From a checkpoint of a small transformer trained on Wikipedia.
Architecture: RMSNorm before each block, no biases in attention or MLP.
Each number is 128 + 24 x the weight over its row's rms, rounded and kept within 0 to 255. Layers, rows and columns count from 0. Numbers have three digits each. The size before them is the row's rms in percent of the matrix's.

# layer 5 MLP gate, 256x96, rms 0.199, rows 166-214, columns 0-95
107:111083142155112170133124123121098182099128129103146080166117094131118122118115138125101111133107161115139104145116132125108157130133112130120148173087151136150131125119130122113151104110085121060121100130150144123102150144120113088123132150102126146127112117078146148155176158182155100164
096:113106127139132081162091147172130101157109080185073124138110155161090135145114147147158130122135144133136164103126129115127133144147149143126127097156132136160127140158136119091157111156134096148154109129158100106118176092154136163125112107169157086134144154091123135164123139112137114135
101:121162107127141156171112105117123124148153159151126113090159127184165124102126116139118134135088127141133138136108096122110145128118109118144163149102151162169156161150137133121099132163156135112179126120111136107192124089131176113136136101154153144111189135156111145109138121145086102114
091:124148138123167134161120131100131088153128126111134148141088174165115164118149185164133114122126102134153158124131122113145127110153076140113107176132121146110103145116093136106126123147130093088142138148121132117169103141116127149132158169116180140113118160143112131140168133087129074173
095:109162145143107105164108116096102153134152114160132103149164118127134127100141163165155134136170100117135099107125133148169110093101136142122175139115136096112097119104127133075112114143137145108151101096101122109088086122170109101163126144133127148095108126160110168147143109109076098125
105:120151136153147127120063165166153109150149127101157099146129119142063151109128126119099092123120109130108109140091131091125134133111107148125108171131144130113136137115086092113132148147070146106148122116132116098152123089109087109122118163148131099142113145078102146168165110090131126129
097:094113130115159155135121132172116169091144114164139101164139117120107082104152130142099129113088141098133130145103121061113148128130161120170178168121171157108124122111114106162165093107152143112139103111102146142117154156128163128158127093104114122144151121128137134104146084140134110142
110:142148179146113118138146111151120126104135087157071129151088139067149133110165118120113117153102125104166135118149098144165126132138143126108192140115149145150137136105120045148132127124111121130114124133153146108110137131106167115108118100121112133152123097128127112123145128150129116201
088:146123148104162117086082128157158141149121153128100145128147125090113162078096106130106103147144124104097142139137150127126105116126124139140118115127114101167119091130109109151110122106086111122109168158140189115142113141095137073157140120133113106104157087150104164129145161120114174164
095:099117092151127128112119109108133176107162126096141134117119102096147107104149167100113099151093139151121146131112107135158112115171141136118127182134143129138141140126119099136102093111104142091149144103111137136112118126120124148090124139125115103091127116115198098149174099203106128164
093:129112107127126135081124102137054131100126145106124145129098126140109099123168126152087112123151118114164143139165135120151116101140164123186152145137132175153107102144117122121127142097115139127103148111142098172160143161125144103103129108062103086116134133105138088116123138175128110140
067:098123142119130098135126147169121120127089154137129099110143142134121089138106130120115154110167142151117135097139152092150098175173151154095115122167172106133125117116139134158125109086162115156111120131122097125078115152137104147155116109104097103119143149189160091127107096180105114128
098:151097134145109136107111129142126172158135075114127154138134093079086122163143174147090123082107134136141158117125111122112143113110108137113155109099133142110147136092121151128134118077102116100128161083087184106154153130096146136124143160162149144100126116100122123109151155146158100125
099:192105121120109129133138147101158107158142123136131106130148125187126122107109127085102135111128143082149104133118142166108155128119143136082144145159079127146140158117088115111100105166150143117151143158089120097157132169133125151155126159144105166154173145102126140155136112160134100106
105:148139144138150121086135125146098133140141132150125130131135144124108179138143077117115089139178112093163162161143079124169165161129117118116137126112153098165123125106198098128136148137142104168148137144116122080117129104139143089111153114152121119140171143153091128133133144082150127120
101:114138144145132158165105105168130092162148164191087112135148152144102151097105104183115120124128141143130136118147137134112145130133102151109126107116099107131138136130151110136113096144142141149102133146128099119117135082166155125142147152144141100139127138155059106106100063153144093153
100:130163102120182137144127148113114156135161148153111106167099105172117100122142156167153134162129119109140114130126108107157123180128167107116152115162126141106153084149120106127150089121148128122069134180160132158096127098139135137168135110133136146101128106162113126122151147177158134132
100:166086091131110098134122133107137139122127091165107132072122121150131109129121100126121113104165113153094097136134182130137114120151102084147179133099127154120118176150151180145134118144110132082123172153135140081139068147087143138117119110147135102109130140115144127151120132127140120154
097:140111094154142118139109148126122111118126132158100075073128128133122144193119119105124164104140165134121128133128094147114131128119120110094144137102154126160084105117126141146137121162151130125156161131083101151122138112075061111167159105148114132161125101072119172134116130119129112119
091:137147145193126148122170184130113137104153104095113107153168148146139129156134091169123117169142130139125144157157144170159128157177163090140142123145153130122131109163119143133142164153085107110110112153121145105131113094125143100116160110126170151149165123095129120137142108095131131144
105:164115176166172103080170109134091130124108129164098100153135073167104096130133107109106113135114129076137134143115091157148144144117134134127138126114137131152132175124125129124138119143167146073124118177130122102127136137082137142109115148144160157164175115140134133133125095140136127150
106:101121102145160136115137120103086151085153090153104134116135168148121164147123085137134123123094154127111121128105116109141156102123123123135104121138113110092106103080073142133140129108117130103134160113142155114130131142122062077129139125103126154162144105103171107128128086173166115165
102:175128103098136144127124124111123094128113069147045110119137152121160138121122114126094095098118138132136126117112124124174132148101094113166141124165135144129153136141134143104104109137127152136121137087091079135182126117138138108159083091122135156155100108119135103106153161151155106142
101:109151083152108091105143134134105106136184122147107131123130125117142100120124104125128122137102121127162171139136091104151139134162131160125167159080134168141165096104161103134153106133103067153154180148114132157139125126130137100120101115124145131130113099099138112121078130171162118158
108:114107162131143159115124141135100138123179157117152152105129092109110140150166113146141115121123120126143178140124117150123164090132107166130185175121148097101107100091142107131156100143109124144137188120105162155113142123102150113147147139109099119122100069125141123132125119119158108182
100:142124098128157134129119149085117150081139129127167130121092114114099083088171135165101148131153135102120083117173089091097146177136114131136106167142116132115115127112126085177126085113113154154137165135123153158120119145155129158083132126128123148124108142116140150102169132123161122115
094:125100130114171105150120146126121106130104097168107107147151168143097135112145167128143093153184109130086161110111140078150145173121126134084133141155137148142127157145074142144087157142132147115151112137144109138140109112067138137108138119123136137123181121144130165161106101108133128150
103:156119100099146131163091123145146122080140133131122128109175127168116149110131107139094097101121127136129131167118120120156152117125075106101181086133107125098138177106132128140131131177171174158112131121130132150151148142140152134089139088119139104163121142172109102138148125102138128169
095:145136155145122103162111043124134141115151146115105150103146113146110139169130136103125148117109138147196125137139129091142130135120054117165161125135128136154113111144114081137124116128084122103123130091094113101128115103118140147151086149158142134120080140120122131129165116141154136164
105:147155155154134073102130124116103114154138090098102101119154108126091123080117113118127161142105142142106114155121129141124134123123120119105143146119121123142106164133138105136122130139118116102111115129097055112159061074116121133119102129148195116092131129106165138120153087100110128158
105:183151121134125126137107146124114105140148083144137168118137109126137104108142144111136100165160142128121124125171119123130135133121093122170141149152159115105106168133124154138125103132106139129141141134172132157158106131116109052114099167136123081086091126122103141109138132120211130146
090:126118162150169151115126117116101149118111129145119139133144057126148127149133126131094130153133097130157106111126098125129124108116091126134063129147125146167166139154140095136136135124113109137157155132115170176136148114111174107107099097174155181095136109126150110082145134103125111169
099:099135122093163116131133104129092143174162118188127101104108128152100118147113154093103124108145049140138152121142106121153138165120111110181149118145124130142127135154115143149125132136144174141073106107097159136112134095120160140108123158148125162136156126123144125124105175110158117148
101:148082121137122102156105105124102129136160152136156113134094116128131112157152159150110091136123080172086107077120090129098138135101112121097146130138131150117123145089093129153097095126139131127097153176102084148115165128152115153174098121129136143094126112124138134149150090157171131122
092:150105121123095133088123120095147096144137118131129117121087096153134140128129104129139168071166143086166095108154156110132107132138108129159147136151114153146100141146100152156114145105088111132113159187127148091138101136118149096103135126129078125111140127106135159090169110148105158163
120:165152124160113074134121112139138118165138137121138121146127125128132120125148130135136140109121106107153105130102158132101104089125154125130117134140146146095139141096148108103106158158098033090091107093100109111116114142125155123131119181144162140113149099121150107165123063112135124160
094:086153145130096116119128146115136157119111110168127092141119141127159103117147110085126123112115129104151101150143109129146144106078126107125111183180125120060111147094153115123084116137164121063118108140139093116156142108141094134138128115143143123094091096101097153119157124123123123156
077:145132124124112125172148119142124135129156173144099119099115146088128112117124113136115108129123134112108128126164114093142140164127074139148146121098118170080112158135131121105174135112143140119107189136093160122170149112141140148085120129133155116109125122086110098132149111179138081188
104:141111161154133127120123153079179130165163105146131152166147177123106121120159140111132087141115088122117131143135090117157124146144136166144145155151125152128162122101138080159176117142138144155109139125186122132140146087070120133124118113142176083117136139132118147114123150124143125098
104:111125117155113150139128104127145104136094136088093132117093197142130113129139142154131156124115129177152126143145118114143146127130136157162117125169093104186144126173163126133125106131086151128166129104129128145170163141160123093109183119113142096105159141114175148112111114115126112166
111:162131104149124125123143145141105104110185083163117118061129116162126131117096138098110144116123150134111111106139159133128102146111114127149108117137151136100109130138148149090090131166113152102102133126125166101128072108114113106153143167159155093165112162078098128152151100118140098141
092:098122161148109115099154122139115162103170120171123096108116116067123113126160093142120178140152119136191092155109133147165137144120119183151140093093106141130141126143146090121105119119099098119133127153088126083128117140164150088137131123126131139132124101125145153097143131130113091154
103:124140151110120115144150156097133141152133129116104142126074121172141123131147137163171131111117151112119122127160142171153123118113150104135171158098131124151100185114112136090095102117115170114150148136175110145152091075120162144145089138130116128076117128128143123173096149089151131132
097:110147118123146098134088090174136122139137075149091147148122163140119118142105134118108135152081124153143128103119097129094129143101132102120152127148151141121109147113130086099183089135101103111112141138149162138123156122136102108119075117109136072148117069138134094152174114143141119141
109:150125117120133157131118154131108162132127071135150156124162130092152086118157154170099136135157149127091132123081157118156159130104110149138132081148188146098121124106086124122128121128118109107101171094123146084143151119150117135152119109126150162124119142145141125124136068131153079124
117:106085121143151170150127144097152162128098161122096096136122111160110114108115114125112133100101132119151112124128101103095171122176086138132136150137121121131129122085164140124155127112107176096125134089129103138101142092105119140162141143147177145156179101092160145130142147165129093142
107:121115086134113146114121138171118137099167090143144153131114098129093142093154168125143126104164151124105120147107179137147126122146107150135151169084132120145121145160128091194116131161103150128136132151129120127120067123101126113138122139136105101119135191110097148117122138165141128178
113:121087079148161109140137130092135152152179149130104115104149122122177083140163135100159132110141131135116140096149133110074141106131150102124129094108105113095134130121103167144143158117104104127172124130118146125094139092121143156111117091162172108123140129137147103122094138106178156156
107:151119154151122100145125105144131134162133137122114091104098158117112139133183119149126099140149140114130092151111121124174142138050140164136168156163171176140090151159112111104143115103094140128145102092134126089125141099141087117097104117142143134143108127143126096142145094114105096134
# layer 5 MLP up, 256x96, rms 0.194, rows 166-213, columns 0-95
104:112134131134096093110095117152086126121105140132073141181155112142135135075156089117096157136121127123121119121162140129133115104110106146087138082170099159126121120129148121136165111120135091130101093136110086142132119189127154140159121138161152144156123137116132119143162102166079125134
107:115162144153133111096126145146119125155136118150080104154161147150115088132139164105155157147151143101127162137166113157115148124116149137118114136113113133102155161138105091184138119162117143181130185113122093143114142151106132164123084127100107153151139106162085162113139155123130096117
115:112122130113131115134180121080126150135133169097112133158128149102100120145128109117145132138117128171117160152151153152080177094175130120079117128106145139107139139110126119145150121123090166098124153128109146144117085097108135177135144166135148081136100111124128132151105153106177161153
089:124124106150120151183140123141159149190134120156069134114070079108127093097127138090127117146121086125131105099135072104122120128092114138118163109128162138171126113108136119095110181137132112122098093109124112144132143148152120121136116129116117104134139140127143102139107140147113166174
098:140143175120124143098117125127165131102151147100095118153126118168132128075108063155115102086103144137108102129108155138121129115116126180092096129141153141122117118105150108165122142112124124139137138171143110130093172118099113164129123116125159094098102136121154082075144133107106163122
113:098155196108144125146126154148155151116080140121118116113104113130150096140107106155133155122107111121126103097173123123154172098150129095174125127150152094136112100160104082176139148115106081126113144115159097129136116109152134149190096130157117134128141120143167139104141117123143132129
100:138147117116118103137136170106113116159128178124143097146137110140160137131115131123168091151138122125175095117101139128155138069125126116112139144112128131143152106160160081073124149141082117109162111098144160113106097110130135146128135105095118092112147129168105145184112121158139088157
107:104130113124124089154124147123158124119130160146113099134169091130115093165111184115111098157173136156101121086109121134118126134144123095132147152083153093154094115124117132145087166122115123110139110126095125094110110131128126138152111137131119079093181142134141165138142123103117192153
069:137087143109084127123103160101148143148132118093109134132171149094110126104155114137148090135125143104156115113125161156140114101103131156112118123158172130096126139107149127134132104148107150141087130143183160147113149179133079134136105120107131130114085195136169125117149117125110121177
104:147114142146174140105142123127114149089165147152107155140149107122121135117095121125146128132132128159161135141105160148119122141149129155138181095129128087131162144173127169147144143146105157079098118173083110115131165117134117144103133120147147152121142158101110103054101153160128155108
098:079088147169123133124138127119095122110119119157096117099156073075106123092123144150157129154132139056110136128140126131172134119155110190129123146117089111160154099118138120160115117133155151129174149132104130097111127122124113096136120171105135135117119156139138146111145162119112092125
082:153112124145125149116152128112117152143126111086107156132147135174164101156125110107159157125163128141105086090133121131129114162095107147127091165117098151101095143127177135113110112147118152097128156135139116122112138186078120132105137102142107163118127152114100090144146098115117064160
100:132158110118106118168114173114115101141146143159143135130123134130114134094094134118143150092127100123119165131121129088127133141142100139115140109106104142153109184131136151120145118078125128178101075117201132138130110130147113152115128070112079138115109143129107113135081111122180136107
086:100145161113132114121116107125082116133102105115101126119150107086156085160130111140141132117177112151195143120099162152116135150116123087127096113147096118095163131152126108156096141123098155101096169090109146102153130121095134154121139156121125110132146143083114121111095110141176154125
089:097169129136117122139158135119146134131138150076094131172129192109121116120160139157145141141154115100131099174129131120113114144137129078157151145106099155121091160125148148125154119144154141110074122136145118111118137098085153107079134119074142100141146122110096125156104094115101152122
100:147114117124129110133130140082161108112098121087154125122119117156210151102121120152094135149086119117144124158122082170134109122136127128084134146095150136154151160068124121134117148108128148137157141154152131145136108154166132161130180132126135131090165095133177124139120133130139099116
105:167145163150128129133109153106136143189172111119151116142092146118155105171163174118094130121179107105100140123098166098112153131158112123067114149173119122130099090152140119141120109089095119126133107152148093138116154152127145109137139117114109111127094131110115111128131115096159156119
095:109103078093113087120137107121124120131143106106090152099134107100132115143181123094131097138170129148156155076137145132124120129071124120140136127100112152111144130140155116146152141160165080083086130136107133092146094115103107119111120138163171088123169118134106147124115125098110115128
099:118114144110122171170120147161123102113134158130158144150130125168112120181112142105149087139089122144138116138111129107121137154121129152178139094129155164092152143128125138140185106176129160145118124147091149098090133088136117151139133108126149144176163170132129144113129103147143161167
083:087127124129123150098104133134089099135110150127111159100123119159142121157152125098129134115078145139108163130169156184178162158126134142111091121131141157152170119095108074133148143127092131095140138085157116137156119114153095098140123149145105149153116184149145123140147128132131099122
106:151155178120159169061152173150106101130148135118142140124126147116134130146141089118147133118108119134091165127082144135147131117134112142170128114117144168098155169128115142110147134106146145150142170101141116161149127138072147141105082108109121157135143138116153073129126152154120098153
102:099073128116141159113104119142156099091112115124098112129119166087129112129154129149122151124131090115123146104143144183121115139128146163120147100155133130167131126152106067138114094148134100132141147167094100168092160121137126131114130137122069119154150106160163161087131137148092130125
105:109087142112118180151128091135116158137092128096149108114130128136108106142136113135116133158141114115122110088160074114121090117178170092169138152129119146133099121095108115100117108126134116135093131092189145125169097113139121125128134084113156169128141126124151145108158150127085093116
101:145112063101137127121135131111192106156110128118119138145130134126173140124132129174115113086103102126125138095137099149124125107097118074151130088112146103143128088099088155131119150134154136179108139105122109100119180153171114131161159142131117125133104123129080106108116153144154140130
098:175139065132148114150151115117108117110121117115147159119162141127124171078110102175109113125116138098150101142133102123103118090132144121129133151179178083081123131164152090118128116115159118118105148118138127134143136146091114098135133099120165110094161133109114132162141166160125145107
101:141111187113104146152111147157085134092098134142073159132140143105110123106124108132118174118109135146117124145161129147166121118093160145172148127098138126122109077123148109116154145163093097118134099119075111113122130102169115158135134127107131130133173136138142121115094106187129148109
091:108191162143109090166123149154111107114099096096135129137108124121124165139135104129114113103160088119140151126123099120082170098126133103159102161130137160139182126136094117120116106138081153146157113091089102188140096130091125108151139133147139126111116125131100147132158134144130107139
083:150162150168134103131167107136103161177089147155105101143113111153090130093162121132180144138150135161149145107158097160122115122120122132146143152109131124120139142156103149104150166131107106082112107146106142113141104095119163134105098189162163117118161096135100134107135116111113137115
099:146182114147124120077114135151149151124115155153112131103174137128115112110132087151159135121103156141156159160099151120116138061102124105158113103146133094156133116159150138150093158122124133159130188135119130125119152176127158128102115112123140159140113123115138130074136132176121148094
105:149132096172091068101130131112119146148166131120139102138114125121145145098106130084130117122134158141139114085168173143141143142101183130094115103125149121083118138120139135135085128116117118168154112189113141098133083114136127136152122145113164122130150143173119145136151156081127110145
103:138151139094119136080143106129100092134170115179114097138143160109115094155168152153112171145087153124111130137125098089152100150135101156179165122125120124150114138120165112139162107145126150127071122143156175118129099133150144091121134117111106133145087134144109098129142117134101124152
118:118101121136111122166141131110099177134091093104142145118066121119135170134125138125085138129108164157179160128147118129139133128107124160117128093130111102146107086113152108155135138111139171075133080123148162152128136144110146103139119116126148108177165112110132139121115186121159125154
107:159131132138148152132132108127147142127116129094161114130117163088139118119153163147190131108123152116098117143163097084147110106131178105150098062119118169158107113101136143128148098102125108153142144060164178125132130120142168138122110104133102132120123125139178140128134108109119111122
104:117095133109105156158127111095165196098102129134107099145126120156148127082137108130135133143126181113111122096133142119164156091137123152114153120141116136177094127123131116132163163113107089112125119153173135139123123115178112120116110171141121126150100126122101145123120122108117070184
090:147147117117083145148122098142121121133157171091147170140156138110110161176128096134093118126121137142125128113119156109139112114112134123116119112121145151085134087090125126160133190112105137164152118127120104129123121140116181121104104131101071130107140087164138159127180110111169151153
099:173103099127118138145110147113149125102138143133167141158146112143124066149132128119120097155137142088118098147157134084145131071167134152161111152118156125142128170141156119114085094115144148136141135145128183145109107139148101103126133098114071159106098127130160134115123137135104157166
082:103139114123161152126140131139153108115113096091130159136098161139125120115118114104130099155148105123158121154105146075077152141156175117148145114148136126109098158176149089156177129156100160118131150112149129108151166144169148127095164149167111106133168102144111151139089142136124145129
086:162121095169121139116113154158177102117133141139129109131141149095126172126148136171133139125101134136164145183174100166171122143120165142103148152044143115125147140145091122122131107116089154156129131117108127120121120124132116111115157073093118125133128110138086135146145129139118095134
109:103110119143108134150099111164134140114130128086155159146146114138117150091099163104107120085129132107104163152090134141165141112136114190127132122156136114134058120082131095111098094116126122138092124117089137116112115148138090108146123155106138129108125126132125165080178116093110142151
083:131108104118154124128154101166150122101093143156113102117153123112155155139179154161106149113143142144137129119124091130130135133103109081088120134093128156143113138086114166134121087128140146155138167172121102111134146108135127135136127143124077170143101106132137134121198161165145121179
103:115154131133115126139113108107118094159158130145125132116144126133107101131053145113134122135116139144164162172160107106143099162121118115132139160150146141158143108124099193114174125181156170122128097132129107111126101150092145129140093118127160095143113119119132181098125120117167165107
095:126133092126107137126140088168098141174091083141099141123139097102087150094134129124134128095157105105139128130125149159108162153111154158096154113126161112129113091143135108142135098125077119137160151129152133105100123090137137111151161142157152148142059098103131104121137121131175153127
099:119119110149105138201132140179138169156121157113126129181099114165153151135138115108106148132134117095111092167139120177140117097103160121094125116117115106125161116120118123195157139144147128122143119155116116092117132159163124136113142126103182092105106110120132158149128107136121127158
104:093112118120098159149117138082148113139135157115097120147103161102152063121135120135129132140116150094146093115106152118125122135104120124102145144161124154090126093096195159138139112123117118081112143126130123114136138135134146142115116176107155093116098088133164097124166119161082135167
108:116096108163177138152103121127143114156123125085156144084153142175159168098099117112109141107119129114133121101162089138119135121141144177131129109149091124143148133090109128134124150156121076110105091116178102156103149153147103122114080110133094130133119133128131159142101088149112097140
106:109133169183129144127120133116124131119119141119143140133114133141077137180117105155130087162166110146140125117112149102118161098163088142138127122143121142163138115115132127118156164119141108090120105111072114114109123075114133138082118110114198132145134145125173083136100127148141092150
094:114143121137134074149114146136122149140126129129114120095143145115121154120133106080093107089132144125203142091136164144128132104137145118152112097142125067120105130132130154147173136130109145136083105124152135139138106121109188151090171134125149098139127154127101119171093109161165124146
097:144139100137121141084142053111130146107124146089124120138113124140139118092175126152116113100101142093137132100108138155164120116140117155123080113112122141181164104134122157114135141114102085129122134080145099060110133110153128127118116171140136140125132081109139124162146157162118109113
# layer 5 MLP down (transposed), 256x96, rms 0.197, rows 166-213, columns 0-95
104:122102114105156084177102156111093088141127099115110110158130128116095159170113132121127156098131161142170089106158105143132133187099115117095111124148093091122119106098119092131134101137117126144154123087153082137132084111149108105122127127137121110152117131094167091106114111129110122119
094:175137111147145163090119081083112166147168157158145117147114158097130136046095119136091109102104124105125116133100143127111129133122116133118141105126128138094118172115102127159149148166140129085140142132129169128145085146116152109118109168137114147095143128125131144123098103121170122117
116:087073123092100131115126165131111142147101126122143082187106137113109098130161117137144119173124149143142155123195146139078126145150135112111110123143087121075132128100173130135149116161109141114159134146104119134142144162102123152144096112094150119137143123092113136144116150151143150098
092:148139137132123146122143118097121104122084148108184136088103151167129128076158116119138067163149133131107126141108089159139143160103154137132093121161105138147160160115106089125128112127119107175118139143119144127115077125193134101108144117109104090132160131124093133127129157124126156148
103:147113131125118178137147103123084117106179124129134110135123102162111090111122131158128124115099098146110145103122126121139119170107152191096129159115153132107090108132125139095114102096113101081136138102156108127121085097127139126106167085132183140133159124173128131134129183113141125125
108:147140084094143098103171116121139112134111133115100113120117146127125155117129127126091120136142130061164087159155138097124106121127153117127104190150104134148131078156137151119108148178169108101131104159123083153127137140105138136150121091149133176118106139171135143160120102108108139111
109:128136119130136143102116088165144151125156142137133115123150121127136166164129135088152098115162126121113137125130121127098141112138112049095115104131139113154144134130167105114110178167075176064140127109148109090124134099095128160138146133136124080088094138146141130125141139161110147127
109:118141158103116107104130103104105143135087135150168115114118124100110174122150143116108131126107100147106110137141190127089119092124188115161181115111150127120127129079145091159147136161160114118165118142157105132138133114111147103098115107119069099153090102122136112117122113137095136107
092:142133128088156111115094151179134150116111131119133100092129156147113116128084128116086115136112150109087124150127128093102124140120144110116077119104114118172150128139102107162119131117088061077174147166129138117146133088121169086132138121103134111117142105130094148102134104131122165137
103:127153134080118141153093158099137126115128173152170088157112102084116150112175128114121152126136120147122114139094160146103160115117135095134125137115122093099123112118136116162135136153144109119150106095126077166084189163137133153134099145095139086110129100146131105104124134095127134097
095:119153114118140111081146136117137146130120154098136172175110159157100125130174127126063108130160116162098145128139148101154112091145118124133138086106176151119120164141148142110150134139152098130071106151121110156167121145127127133125146094102132080108106125075124148105123121145152145116
096:114126131107136148104099078139139142124094156121169117140099117127100145123137153136124114113083144129131183169155161131112155147135124122129137105130108127135166139125078142128111111120138118175103093121124130092145095079116150134138112160111191127133125105163143162138121154146154187082
100:161099129106102114137119143165142096125132191131180155140106090141083129143159135145136143119131107113125139151107129143123142104156111155127118189118112148090134167079141167142140114091123146110127121130158164144104125133131133127109107103108095153130094137076104178103143135127151151098
095:093105119118110122089129110172149128093103166141104121121124185118118137100126094151139131109128145159122131056143152117142138125151123107126132082129160167085153149152127130120139134134150073144110098166160105159097117117131120123131157141117197155133114146129147160110155128105145146138
096:118097152140120165138140151163103158122149143136101103129181154119167110104114124163127155145092120072147142078112089128140142135153140098147129122170131129136158159138098073134107101116137115121110110158134125098125094145134175135122109174120137117150144184141137137089153119123143105106
098:136171108105112160146097104105117093136139145117145107088107127132073085150167139103154133099116144117089107152068117099112098141108139150138135168150148150103103112136122172106110113112124142117085094108138108148135138150127105111105125139154094150189129135103138139146097145137117147160
099:155135118153144133132121073104151172155132123094117137149125084104126079135154149116120119152136144105114106115090085165157114167147135131079131133153124097137117098113159130133145124120122085125048150119117149152129138155152106135141141118096115170144093144127080108139110145133136160130
092:126140129097089123168140132147152103177125157153163210154103120105147077110173126136144135106132121148105119166167106095131137150107121118157123124102103139140093090134129109133145157130182146108142123124125147152139137119106116093133152142124100113112139088091131088137124108112103106107
102:177125115154149129149094126132173154093046131124100152143166116156119140141137133116095129174111124102127078113149106122114114130132156119128103150125164112136125168108099150105153150166130128131150125126101129102104168132134121132115190102097164123161104118108105134095115101113143118139
087:187139148143163115130170140093128120118122147135177130086146101093097145085135154101143142096096161111119116102153148129178113097142161119145106163137104130117158137159139123145147146121170125115179163142123116111119166144106141130135119130151131124085088103128118141169150158124107136102
109:140130120171136117103163121142110137127098124137137107125136083091154160162102117094090097122121121161150135093141126112149153157120113136159158185173131152110126144147108112140184132143075140151116165117110076119158125134117139092152150157143159115111148106140100106157109119157117157139
106:143088126147135135128174118087149132119075127086106153182129140108148132176160119173139104101130118145103143069129132121119106140143144119166147097120171110132097120101093070101129134097118107127118111125103115146159119101139127130116126109131143147104132138147098130168083170114119145132
100:117156143099155117124172082145127129163161142128172152095093103138123153139085138109124127181123162116131092135126070112119127071131163123089141093117135133131129141171124111148164103142179154118118125141141130163150113141103117094145120130157120146137112108096102135124118113112113123077
089:092157117186142086133170156108140150137179145116109084172124087127095150103129131144111127119119108135126131166163167134147148137133149119148120184147133131126108123104159139122149136152127096142116135134100132109133164122172127163158103154157150124106095091171136108128104124111175126123
104:127115108102154115108105122112126108181151084100148167115125096102179176137150099143128123145104145077146146096153161121139114153157117128124121128153097110106081130149141109139114121140123134167141167131160110090088127163148137089126087130183122138098151119170120126132126141109129136108
102:150124120136181166103156106111131123129125137088117128159148100144158106117181121137131089113110117134143155065170105140152149189135128129107127113086124089138096165115110145147121105117136132120183139076139169114088134099123143123123139116171129118118137110106098120126132121158140109147
095:113150158139131107135110147090123137094135143150103153093148114118181143089115103108132142090107139103097094116088139142147096163099125161105110150154161108121090116156110167110113113113137104151131117175154152124181173136132124120095131130097151076134132114116112160105141164110125104125
089:137113137118123124161124117117098116173135144142104114120080183150164123196104105166137151080153145121100164130110103105133112136118132166131126146070129171102110090123153095154140118161113141123113147137134172134134103119124094131126135108150118142118107153151130154133167106112136087158
099:160067099146135125134116114144151138128156118091119091160136079130130107130133133174117091156132117105132129163095128146122137155156124133136127170187134143131124154060092107134138136114108143141129113109128154128137121115110094114150132193119090134092161149133103128165107166131105113141
088:124123084136131137159107109151111137134148111152128076136124118117121113096146109106130135132092158169119108093160131163118128166098131110087125082135160152163165159125146120134137119152111118118091144116136123136106152139095138136134154166120097136139184138149051071120115161113138114130
114:109150112100165133139140096155093118134145105139138144149104142153125121143122107129137096114126108110134153129097149099095080181123096157099075172136160145097153091125163156121114137143090151109075133128166091123109134116141132126090138162130148144131168134145127117152102149119085133088
112:079116090101141148131145121162113106148127087150131137113134114147152141143147100109098116118108136185179131149135123156148124140150103167109138145138155108158131172131132154120122140108141121144138173104160151075205109092105152162118156156130102112119108129124154120132144106121113097112
104:096122108139110129161135114167109098130148098136152139121099141135131144119196151121115130141167134125099099109089145141189121131168182155123136102159121136130099105105106139100140145104118130167119075170142144108121141144153119148162102084123108158145108080146112117130122098148151139119
105:103164104124145113162135166139125127104136098141112121161094131145140110138131128132102116132127210120148127109099194117155159129103153119145155138133128133116115096181170132106109149124143173127132094123113112121102133144099108132105141138128084149135122071138140111078147143120133118178
091:179136141131102097123148120115149141101062131111131132165140075089155116106085126097129153125097133165127124126177163101183098128121131135105113083154127129132138128162105143104099152107164165161128116137135127090144138145156125106124154150118123109125104150121137103140087151130150152103
113:112095131148139161080127142069122148125161120170107122152122123156163126119135136113100131163156137163128149135157145129153120093140135119111132131101110121155116143180085130120152091137141200146154159156139130136127139152118118100152165070142089121130092143113105164123133142153142114115
093:177077131108132155134132121118121137097059147148136171168113122169123123160135169114163089127169142122139150137110128125117152160121114134129116099084098157152149130108106112091129111127104163141100195109158132145123106126143159119135160152134119145146149146126155147083148127143124134118
092:092117107135100149092151154116074145125150125101135124107090127132117171141139134149120134139199151145129153122104129152123156111098096143125113092133109146118168123102104109112099124164122083139115104179111159127122140135113095092130143139145121160141103145164110168116065141126132157109
098:111157145143147106121119130109104197118150121132123156113151166086145160179132136129097113097127130163152109105072123117115114127189105144122142099128143177088140124129161141103133164131119141138167179098143125130143153137126155129125130130149122111138141139153157146081112131131132071129
093:147120133151116153120128133101094109134114085110144098104110084127108147155130129106171133135173118118143107146171165136088115103118121141188162139113120162110145156102120101081129137119150073126121141097144092114127144157171164111161136100125135087115155156143101123119087104116128133111
105:135171116086111138127145162128125119172131115173140128096078124112087129181113126130079173160110167160113159120134154115147123122102113111147140128131145171134150121117129179155084090123153139119134139129168120133095125148100133112138119116135102122142136155083135116178140097129146130166
096:168072127131124113118165152138121098127135149114110114176146100121129164102176173140142139182106127147139178137133158102158136113125151148128143158137141169137124112119144117142163148124115086128094117113101121197138131127122123119110157153133115154175096113142134142128121093158157129163
095:116126139098133144127158127164114135158123129114126150112124141130098131112144158165129153148073127086132159136097125119085170119126145137145119126149123093109115144142103109124136096163095134150115128125112114162088099186127159128139172168076164085109162126140102155092136172111117137098
108:126146138112110102127113141111146129126119115171130102169142124151125168139169132087164100112118102079104122127141082127147108143154118133126115129086129132124125086166119123113169178146121106139161172127137131158123137143097146138170154169139126153155130112110124147108108070122191102143
111:135128182115123089138136150130143127141143163078131160118147140119133136168105140190088122147108097118136140148115131139120128150157138120146083176135071147083139132098129095114143095152170112128135135148116145141105130140128171161184143173138110125113134135142115178160137137123114135125
099:167121137104133124111166149090089151149154074149126150143120103148150116090147155162115094143158128112094099164148113150149099116142141068123128105120110166122123133124072118141096113148129102172113126145171156127106099133170134115147103156119122108140129107133148161100152120090153132124
096:163114141103118137123127146188154136114131126121126148162156158120148099140133101139129150064145118136160108147115126139174124167079134155087111085112155122152112124136110125125111110111097120139106118111113110158161140111118146070068142152160141133140144178117126102130145153116144105169
099:108141123137087120077106088103148110114119104134115112172113155117113151108090143115117168134105152108130161114127119162119134116141126131097131162121149116139161143164142161117153116142156139115094138157136094172160133116101166102146123163166149165140135134072139149125167146090138075128